Part of a small language model's weights.
Size: 6 heads of 64, MLP 320 SwiGLU, vocabulary 4582, 10.1M parameters.
Architecture: rotary positions, tied embeddings.
Training: a variant of Adam for these matrices, 529M tokens, 4037 steps.
Each number is 500 + 40 x the weight over its row's rms, rounded and kept within 0 to 999. Layers, rows and columns count from 0. Numbers have three digits each. The size before them is the row's rms in percent of the matrix's.

# layer 3 MLP gate, 320x256, rms 0.0546, rows 297-319, columns 128-255
101:478463489492538479478534515487482498467555487508477475514413450526548485514495556533436531437557535536404496502489605483544507559518508494462546480512492488445501466528574448481544520499479523512554498543474530523540514491527552541533510432442473485476542516504533496511521504458466482472505454506571555539495481530510480514537493493552497561555407550392471459493451454446472554447458
099:483405376489519471526497481487474502509588524508446505495537477486539499556456509526441526520460462512514494446491581453476481479467436494544510528506579547521499538536467522513510478562473494518487481506463540505447474479458478523499488456532469434521521536588480486507530575496539431527496445512421510487483518481555486501527488547527481499495433451502467468497515606533474490422519
097:559518516602495439510550468459522497573523510415522514482410536430499558534445529529523474581488514481508467532489581425455522530524427523488453550555523486476490502476544488452459454387508471537521519504508558576527578481543543471505502488512452532497473527507536425508452484460458548500498622511499502611482503507484465499490513513502507434498556557561529520441510557566496459524467
104:487451539463535414445462535464542414528495562529495529541571515581441471456544441541546507513509509539500535444535401507500538510441510460438453532466497441444513517499539526534543473500433495474520529396448490498450503461512518482503572437447468533481492544489455462484518513499521486511602497489434597517500516502512509509481507510543540504530524534430520587437590464454483507500540
108:489548493514482491543531493515489454534530414445419543487490486469528457490522500501533507559510490496453464475509496475525483475476622567528452468497497502489468499471461470503526467521479499559431403518536464477467442546465448507447452474452484445523418509489555522479495479570518481499443489504549561452458616480458503550495500520479465501486471452539514442454478563528408465528573
104:517476521578534441522499511557566470478548538546464513541526517500530441473550579504484511598596508465554528484457475578540565484530499508555558568469549494534509487434542551536552357472516577481484511476535517458513544481468554523474485523528421428453566538527561458489512515504514567482497522455514445484543493431495516528534468459532517480456483512423501508429517399443468472533508
103:451485535617488522512553541540486449556554510481526490442543525543530473467539519460525477493459512459490509499571446499531475536457528558507581510481455484497480468499494495507596559421424460459507447555485533483479493490465444457489517525602472523575505536511498560499545526575415487450472578525485508514463517515496471419470444447510534564495545538483476452510467500517450494500553
102:459512540459491468452555522477451499523540505475477479452489536529520480446485528448485532514406490479492428524518489472456437451498504515495476526471520542550532442435507503555572484529516501578484413401482559482507480561473496512560475515520409541567497527514468510550554576520416541550533530487502500441543473485538431474555588456486530390518568536484524504512499506507466495469536
104:499498444511538492540542519504471530504494591534473504510482471528484498526532479515480494520411430536473515505558526574542494488585508503516546487539473503461597427526539460518466517476477496576511495539482507432457522516445414551470453490471493546590507519430500453478521506500480533442541536506517492527473538488512532504479507538509489510536449455526445614506513589508459466524464
097:458494460537467529520530491452499460575460449431504494440510458487442485474496411466497569487441491526514565565461526470489453525526535513478525490472491559515471481400515533482563484502516531572508413511482472457525532449536473561537582471434504520484452571427533513528430476469467515574543519495529535505550510474557507480530471544449467529503587522493445516510510514513484484579524
106:519516513498464488502533579445509471565533513559497547528505548513514505490544506442500499489483537506554483535535480522521498497533490486481533429459473489463526401497548576454655496492487456499572539494520522485506514479459463520499555468485464448493503492394497426461534524515480567467484494384476463494580468512481462470584506439521487537510498536507494525494524475489445512492534
095:469500514545464528455498506580518497436493480455530557438469490504488491511451546513574461482528489363482545490448423527430510441483431550483526452539601472448445490524482547479487560518552514556514482478451489437459506442501521495527455520519551467504511457522476557505475571459578477512532510568499555484537452451515465487548433544477538539490474549581509479482399551476477511509491
106:502484516550454481511517500545561484489519512448446582606488444513525448508486425537499484539475548518542511492498491495478490489501443484497486431491527503546443477534502464458560563468521495550463482489435513474484452484587512546435482562394448523456529490481514452539499477518543512562506468519554535505483498485483582533475422445542522523451473458449477485461492494513434438489519
099:479546571440490471499499520533558523520531486564435534554502494495541547494440528449483485512494437507539442529485531442472430557531492466490521453488569541455513558421452551502469426555481438455534532436488487428458448545544459493519518487513454502505542518517529514497514497476519491433495582501559508478512563515480539478549526526530485456469522501488488562502477527503489514460501
106:467527454471462469454549491587457527496484520439473492537511510443564443447421511419473543558494560469552521513475477515430433494519490561430496504541458485502453424481485502554613468506474506474500528486518456550574455454486558496569502429571500521495506557477474469496525492493499509495480454448541491475555554503456475460467559436479502476551494486420500465495514536513429507507567
103:546551569546536428478540502531514458478466487490528549485459458531496492570404578567490526499607495439433529477509527443489530534529433541544469527484513525500490500466484520557503479528464506482506493474475474503464499543479483589477565489489451455460541509479573510556468448535439562531467525484447531564473511491475501512499521525442497491431503484524458598546444505562515481426491
092:497544500535521470512594546515476406482504498508471514514479499456563518539499467479438526595490467477478558470486534492409544522530497508414477451452436473482488426538475520574520504499528478516559570501531473521492447458536449522492538521536473475504515484427624469436515492584446527415456500443498507478525579497480486481503518444468456549497500454519492505520560505522493411529548
106:590529526424521511550526539450448461497590501460489594490583542467504513533480447470463521532538451535551443516440544487496493510478498467512499415560520540551626483514567587491518501499441514486519506493413517569502515554505513501568485481414448526562539495503473451478500523510471456536427519477499490504536556484521463505421568536495548491414432545557467594551500437507500490504531
098:571540500564483480483497585495497465410455477486505478505504608520463506455485478494516463615483505430430527491525472558520477540513454533517460492431476521460565462551469522426496481479457521496532523474555476532420468535474496586450502476505527521486508485452542476444479483533512483540453540464499587467517550502435508391502481461486460472515496503536433512551501572566487470399507
106:521490485498499460518511533483464458502471517474526549513507548469538490507498468510516492550468530498468501445454479536448480476529498481454463460452423525523536456516479497500511486606456491495476499422513527524532498583523439521469488467426501441511420476479613415489408538518531519479536532479467548492567530484526496485513542487504494513472450570542427551560462480497442476443523
104:513492481557562509497524487597524535508516542455498530537521438458569466553449578468525581519462534456572515484430549499534496487396510520525518500524480487521467523525538553473505525480479440452551494452416510536525436572489507509588561433472551443426480497567495455481493493503500492489480516453516573541501520522506489544541503444501503565543415526485542447466458503534485505461467
100:539507424517547559462549484485460450489629488429494484486540542469512456530458507436551502549425521532503465488535555526486527467478445530474523555525476514506509458548534508437512558475469453482491476486512485522472438501555505510494524518448486535451561478563555439557439504493395573466510497395513524501552537462484502530455494522497484508486469477466485491502546516515502445431489
098:501539517581483507494524501451512567504495540462446462526525502477469508518547513514451502470483566487469555513512500499479525529446483421514503504455535555509471488493456484561430496440469543534464530515431512496531511461574510465605475533432488584559483441508505511563512555459531571571528495500481534507463503472467463488568509538454390524528536520594509561511581513591500506518497
# layer 3 MLP up, 320x256, rms 0.0531, rows 297-319, columns 128-255
103:513531557498476531458462539484545497515519492493455506491505522456524557488494502509415374487544479498567497495489431475453531510568453473617602527470537493527512450508420491479494490460465524470449447491566524517477499460504455497521488440515511467488458569459569527485421579423562556480462459488537453480492495507473541440459554421569489568538547526494471451413544488504535531496491
095:483485489551485514414504486503473534467483508508533488504459460473507523433446523565490473540518503425520538488462472517486480523530447454401479559551435514506455487481560449520509568536473480462485428492446501484496511469542497501488519438472401538476498535474418557413528450492514502528567502494493475493477449516460546417514524547635447489484500471407482512505513532515459497464456
096:515536516461445463472532468459440516497529432548448547565523518503434482531480502485467464472509441536602488526556497580566530509518481521527519479410501471554537471471491518562545498517406495508494434525571468510523464591474602505449495464488500481545496451506515521524500473634523492444457514471459531548533461514467471440464520494539460478540543492472447506519500471441553567452469
105:437453454532506524499564449481522588459507468489543519452515505398520520497500560501484469461468530481485512528493473429476460529497434472506484503500475559555566520477497486512494482492524472546563527501541531478557442550499516559437528444477491501541463471532547451454528529499458563509446472506529478476460513505541482524531460439497500530553602522515494381526539506499479518447494
103:444552549514486543527485551511529511476560445500420461473528448542542539448546485471560492535588469518480521507564485514551453527429533484477480575516440554454437499523498471479421534522541406525542406444496498482477520577439547534453533509540503455545551507549510453510448505494531543466520437494505511498542564497467433499508442539480510505454475433483465528519530564542529505509558
102:503535525552546540524584532493428472545475457501614526473558468496439541557571569513516492539521538470481521461441556520467524497495480467500522496528516511461447450439484432542516490510457587493500509559521517478507538498442460578485500460478450494531542507503490422435519520466527514453457525529489511489458506518447516524415461465485527504557502506501499518489507451555568481448459
103:457591549443465442526487519453508472474466502500525440469479539546488476558512544512485548481489483557495510479462546487501494498516543556461488524474522484412449447464561437556509505511522562475501539509472473610500464484538494558519455544570560504516514431447534490416469488585493466455475467491470523483470541542576496528482494520498497531502471465506500531539583442478517482510516
109:591530462512508476514544512441554420604525491510541466556454539464472506499453437504401582554439488491560502520512524529485483516544464496474532426510514477555555443463539435452578489564519496466488498538435536453522528587508460471578389484512479484514454594439513515539513470489477550495477555527479530458471460500448497476496581520498545482517547523575542425568450526439438490534517
097:574504508542437426499491518487578463516537491478441550513525533472509453487507590533463505482512515442476541561506484474499549541488535484533495452558508460533519495540449433596539487457497554568526508491520492500546470505489491471548510497513530491462506434533496468470494471446494562487486570536499445528510545444468510520513455483480444511500518424528532546488457498586497514562398
100:538552498552408483518539482465553503470496490428500502511577594472434542451521460466508493414430535519542500504467520513550507540556507553496487523499523468398522430497428512520501464549585524499485526502511497485495538490517500492459427465509490467583550531436521508564595482435536543486473426557537509525486475498533518498465502476527514457454546497488477503455431417544466490493420
108:495489504489456546536524501586526493511521454477473547499528456491495518529455491468504544534454427533536526488507593502527505525506501542484503492514535442500507429511538520569459523472517510424497533528475458504481466457549485523522564553447522550445446464489527471554485607490493496512559405550456533552449451464468486469506487483515519500453488482507554486497505593426493564435522
095:515425542525503443551502526496491514476415459488492494491532452526504495418517529523417508503511516390499495448479478512454468487511499441446538628491542497590496503563523520504509608447441533526558545499554399429499504485520544470516470521513449514505538495491457456466478470457512457531521464416423482485542480480475482504537481518458540464513498479578488582486494460473470500585538
105:530495552427456526503519462518446531500512437478517485483554460486523432506503473421517479471572491484459545515480446475500488533463508458471571538387565443507504505514440528537503609474538457446549499546465564479514506514513569513515487513472439495447539491546516487494537507528486563501471490485506531439554518532531455494582502492461421493497554565544538506542467548427574514486537
095:584489527535510497474449484474482477478516533563549536476506571510520532478586471472512537483513546525463492498579553557530495545497531497507506479486540522522503537541600482512551491438461499535489488451597474491493523472535499472505455488543500496433528516534484500518485449533424537539467578458485434517490489439566416577481522445532529469514487468524467421477462543522522451509467
106:502473534515567503486478484437467545464429508541504458514531414507519565464530513522595501551507514531443482517512483468458481520501551473582516508512491510420640537577509487430523570549522490507447553493503481460506487490455452480541479554551577485498449433548507514547472503551514573457483465543495428555485505545442498497498476531466534548490520547513533541543449521466553492532545
099:515473487479430522528537511453502562479490433495528463537547584502537501451593456481465464493515470491559497521473553487426511486469550519454513466522516495571507500502516459427473506557480425536470420561524526458408553567513524506448476506547576517520541501415477537462529496487505458479562530402407423404522466476495511556406474475521431462538520558486529428494488557431498449530538
101:509525512472499515492521565480482455498495547488526467523435478461524550542481481496491508529524495471439547529482525509413519433597456433444476465524486480538500515513491523523466557458584498495477508546459489485532483476473517452443487451514532448572482556416556442551551471544482550476478513518454498527532499485446445581514570515518489470466536466521529514528476515500487397455461
103:544536480502440466518508512511543523509598544536492431549489482522440530524478420466551502428442529516511481499614516434460584568504443512479532502521552474529440444542518495476498501457521510478425434474516435497436470477563478520465452496558545573427507449549541517557487519521507505475462462554528488538510509489467506510528590503406475504562567531481441454493521560512495513499533
103:533437492517545500425487485451557492440508530542596450526517471502457592550515485522525572508538536427491508501523558516493535502483491510477506480537481500455547537537474486460449547491476580422560535480583508467502477500453491529493550502484478529470512554447474463468575504461576487491558561550519506440487532515481495490469464514455437609498477523546488489567516485522599457517435
101:472537502520517521464436417531438491461600475511516560382489523534492459474462474497451472503546495476512449463488474548547464516533471567529466435499540501519539523538447462523514496549480501520437482484425553499520485539595522476524483509467534429522415532506471501537495425499505501522503503602495493459468418543560566542475550534559511524484480530524517509492494447521421524459411
105:527420475493540463409515499466495462502537447509517480567471502489519469439444495467494486547414505433506404508538535514431522418519552502509468474577516435428553542467471582491463481462516501518516501546500492441478521521552488463476485485521483459427536564511508418437471511490528552478455519417552490458515506479536516547512429487495438499469484511527477595534511529517573488536516
101:503456480470499415524515479471494507490479496553435484556524550518480519517537476489455404471507601548460457568524477510487479544512505496509538520449541526427534517504430541549486474510474428486520553478558535547549473503567445509495419546509450490532479574499500528506514527503535466481503476491505511564512463479514507549496515509476522558575442520494520485462457497437507569509479
094:533523500470497488465487518545523531500459550535433495533523526516466501533475532560453440500458553513456567556540446477467446446579477527491491545530610544466482540468487491468497600528461534496568472432510477490498590476564552533464462493443474501528502578516503455473563523461547475503549475462488530515461488523505467491496479544468521453525475561526433495542436497517431531501507
# layer 3 MLP down (transposed), 320x256, rms 0.0443, rows 297-319, columns 128-255
106:442429458596543509551634526525528592519535456487528402468449477484533506455488542556545563492549546538427525484510497484527558525468488570568447432483444533496445532487450538510477483421491544525517513474463435457539514448516494509484448506539521539530510542454442562501459511451484439478534514526518469465511557444429486498492490529502486451439556501499475527521475537522540489415487
100:436537500503469518415505472463534508500484458485493466459516464439525530537458497486571503507473499493512575434470549472476522511426482585472475474489565510427557495532454528523545451440529441535536548500531571466423482511473496479446526453448520509562466416503479502523445535584473542488526504510581483496558507496464455545499474410420568513542478443492458430554560497438537580501489
102:575482551539496494527448506438452560476503519530499552512528492498489487470449492466443490511441552492488467571484554522581543508531448493567538565492493512496481492488512489460574437474564529486426422528419451554554472508471474473597525388469552444538480485478482484512497468511557433550522501591482498547483508460472465419494520533485481515513523486464429500530440574475476472462501
101:534460493474520556520578548560583502521539501532515552463436489456553480470501480549545501552506544468504453515481499440448514522462500458455532502499446492544516536502463461473507467449490511570577552451456481502504497482467565574470540414504438483508505516567475508404528520560517556497492537513517544481504451451491497466576467423480507512542452509477507442533518519501491587463480
105:600538451509517486521369452481516544574475406568527442508498496569438518503506485462459478449466552521477535540524498512528456528559463494502477498499510518550474448515512463484422493534576537473533525541501503457476475399542415481482454463452488514555449477489460550453570544522465556523503513521513471536437494486501465418510514546497462496499550457486504542526522463490407518499459
107:533488453540508496434449495530490443514462533577504431455481444490504527515462521556491474482484546514488518476495445546463540498505502477493563476452479461476493431515542422443470508519581477520526471516490453497459524544591507514506540562525436537444493459475454407458592507511489520504447425467517529519463534491520505480436424497462512512496510479442495503584544487501495491495492
104:515561504481516466489547498491439501606524534509485540518506516522417525506502498541480465530469531527492459501494471462486450472532499489506523501484504470503476510504543453458456460511491423416521548486515518519485519504508494498628574567537541566541505526559420532491501544431516489475497548536503522463534519542585454574433480477562484581543429492493451440517486501489498488501533
101:494499501481498477547293446469463431536504586501494504519570451466512461444509503444512475544531495515493489522528479507466440495557484470469570478485404467464491483378494501520495469529596472446510479538461537548525489500498526485576466509557505551446457594459537492505500515485491523509536526526466577508509478474467543506472540546492492489483461579463492485479442526588405530543470
098:527526495554445479436437570506483522463536490487527453539503528495562491518496486481561505476466529507468512488513529533475506478517557509475492526495541478443426473420416470499403451507507475522492489524452536467507565431456508466560526536523492526476551512464550475513570553494522507438476597505454500391563448489476500564456441473505450512464488535486584534497503502459496541539494
102:509552531519527569436489486502489501475528492469546537527554544511483563518609437544502463516542536457479510533470486466552473540471536537526532567522463510490521511522442462549458537498506578587540551533464504464490489465490465581453420521459465513485478493478515535538504482476539516422477543578542465423549478460557547494527472496458527499459492491479557501536541523457435541525485
114:441528497525550523539430480547492468440533481450518607554444438451513556496480534511574505485477553529518554466426448523463514572476447535548525528515456386533505569484490543457482547546521547463501552479502491508496406434507455525490487485490521474588460474484421536476520600447494471490525430472499482470518523551506487509462442565552463497529520506520466489391527432473501481430548
096:450506480546490558420476588474481443491544511511505454511460453525493544547495484487540479570539524526493481494489545498549495466479506479439532403516517448478535533477477432502454473510513556443567578488481520554464474509503530501455492496520524490492437475475543583447550476576540535448594533529582539485433547465490515542491529495458482539562467526441587479477515550504561498459472
110:459511434480492461577536508451505509440487513454546470507438463464434514478516472425538576440426419458493500468513468467415563510468504556540534528495514554482510502495475527573506439518542478400595424505541506485467530495511510461531448516476496432539493451546543498452485587536542521481552576501469495519592437498444441481484467537520484422541491505477485555562497532449502479522484
081:436529513458430574463681520579505526510513498498473540568545522508479508516437454482445475544435458506527441537502470479551520456492494415483522471525527546529457426464494528487646452574503502519466540471429497544482515491485511549533498555475426494441521516490495582558504505486454527544511505496554463417559566483526509472522523493544478466507489490502501535518509552527488535488488
109:489500509492465479449570471489509475488482500451564470467470529492495504508488608554537514503505560475472567505499489466472514491520507576530490558509553488489558537576473483492488479548538523434483518509572500429484502506592525517539513529503500493431514478534503559466487415501527509499532454407509479452469530512522556436490516597545528511539478524501551527541444589497458446540509
096:466489552495466437533638521529520573573507556522489497532513495442430544482544536531557499507535472531484475462542478583472547535452420543457530482476524512573531450497487509521577500448450496522520498569517506515457526446530546487479468432496519521463415488481450570543523510460526456520495408507509546533478537537461546565475463506513515518470459492478515468479522496458517521550496
096:459519463523459479498433498497486546530462502470492479474494520538502503518519421502479456458520443485506554509529473458429541505520425374504482448533558472510474507485536551546463512465535554500485523571455475505469454540454475499443505541482451452575480547489514476512480468514475514538519507528427500562540485517486421575577537508495545502488497521480524459500518486513476493491480
103:627512555570460593554509502466512503518466488583525535493567526494477503464466557485559475544479464563527424517465545497512500558522471429432488535524513533466498536518544490425441496478512469501514480456561549518463490520490440444475486582486516548500526520564557542467461482476536452474532477487496495462538438467586506541486529539398507455494475458522481521471542520425463520474472
106:522516531521465445438542437493518506579463529476557513443535406449520469520495513549505495485504453524567451547466553433506485501521535533480552425508534539531517462465565556490506504528491530541466459596511507493536482497550510430526493553505490489535497549479510551529465512543496451524596531505497502581510491479444459519467511492476461554477475546507515444501479452532478578573461
104:464475453515446435548534552486460491562505574417552486481546430471473497450491503457443479477467471563523473543505534518490489476506540501505513466441543460526499539453552476579487566547515494522452504521519515455544472525555501497526451484513503535490505542544462503475500490509471536461455523500522503591556557476479517582495492456584529495504535536435502497503527500515507476583468
107:509429579508503523505508537509541510461446522515565445539520470493476540484527491455435420502537501498488447515548488584483442501523541547540590466463481486488510434483475407526494485450509482472487473518508471503493442475447524482498566474545518524525505478442514474511408531493477481419489497553472512514484496459533529515472422411455518538525534485458510533465495441608516470535535
095:468469518463527468600562487460444536528573517509489533552563525483505445528475477536504452557518485474508489484560521511499559534561537489435515516520507568471588540457474498491564559449523492463544523542509501459509499453502498455536454461462521538423457547442491533533453498519470454492502439505517554527517504486509433511500482479521522511484471521557501504483521524485529553470433
095:517462518466603504522412525513484478494506454520454451560535525480500451538460603534504428483583499612518437493432488481513493552519485477481531466469483483515538484515458461466516459484479426569424532481571508501575463488434421465483491463465485537460482482494435502479475472540513530462489479496475508533440456495496478533477488543524513538481613481448523482416566507453559569464520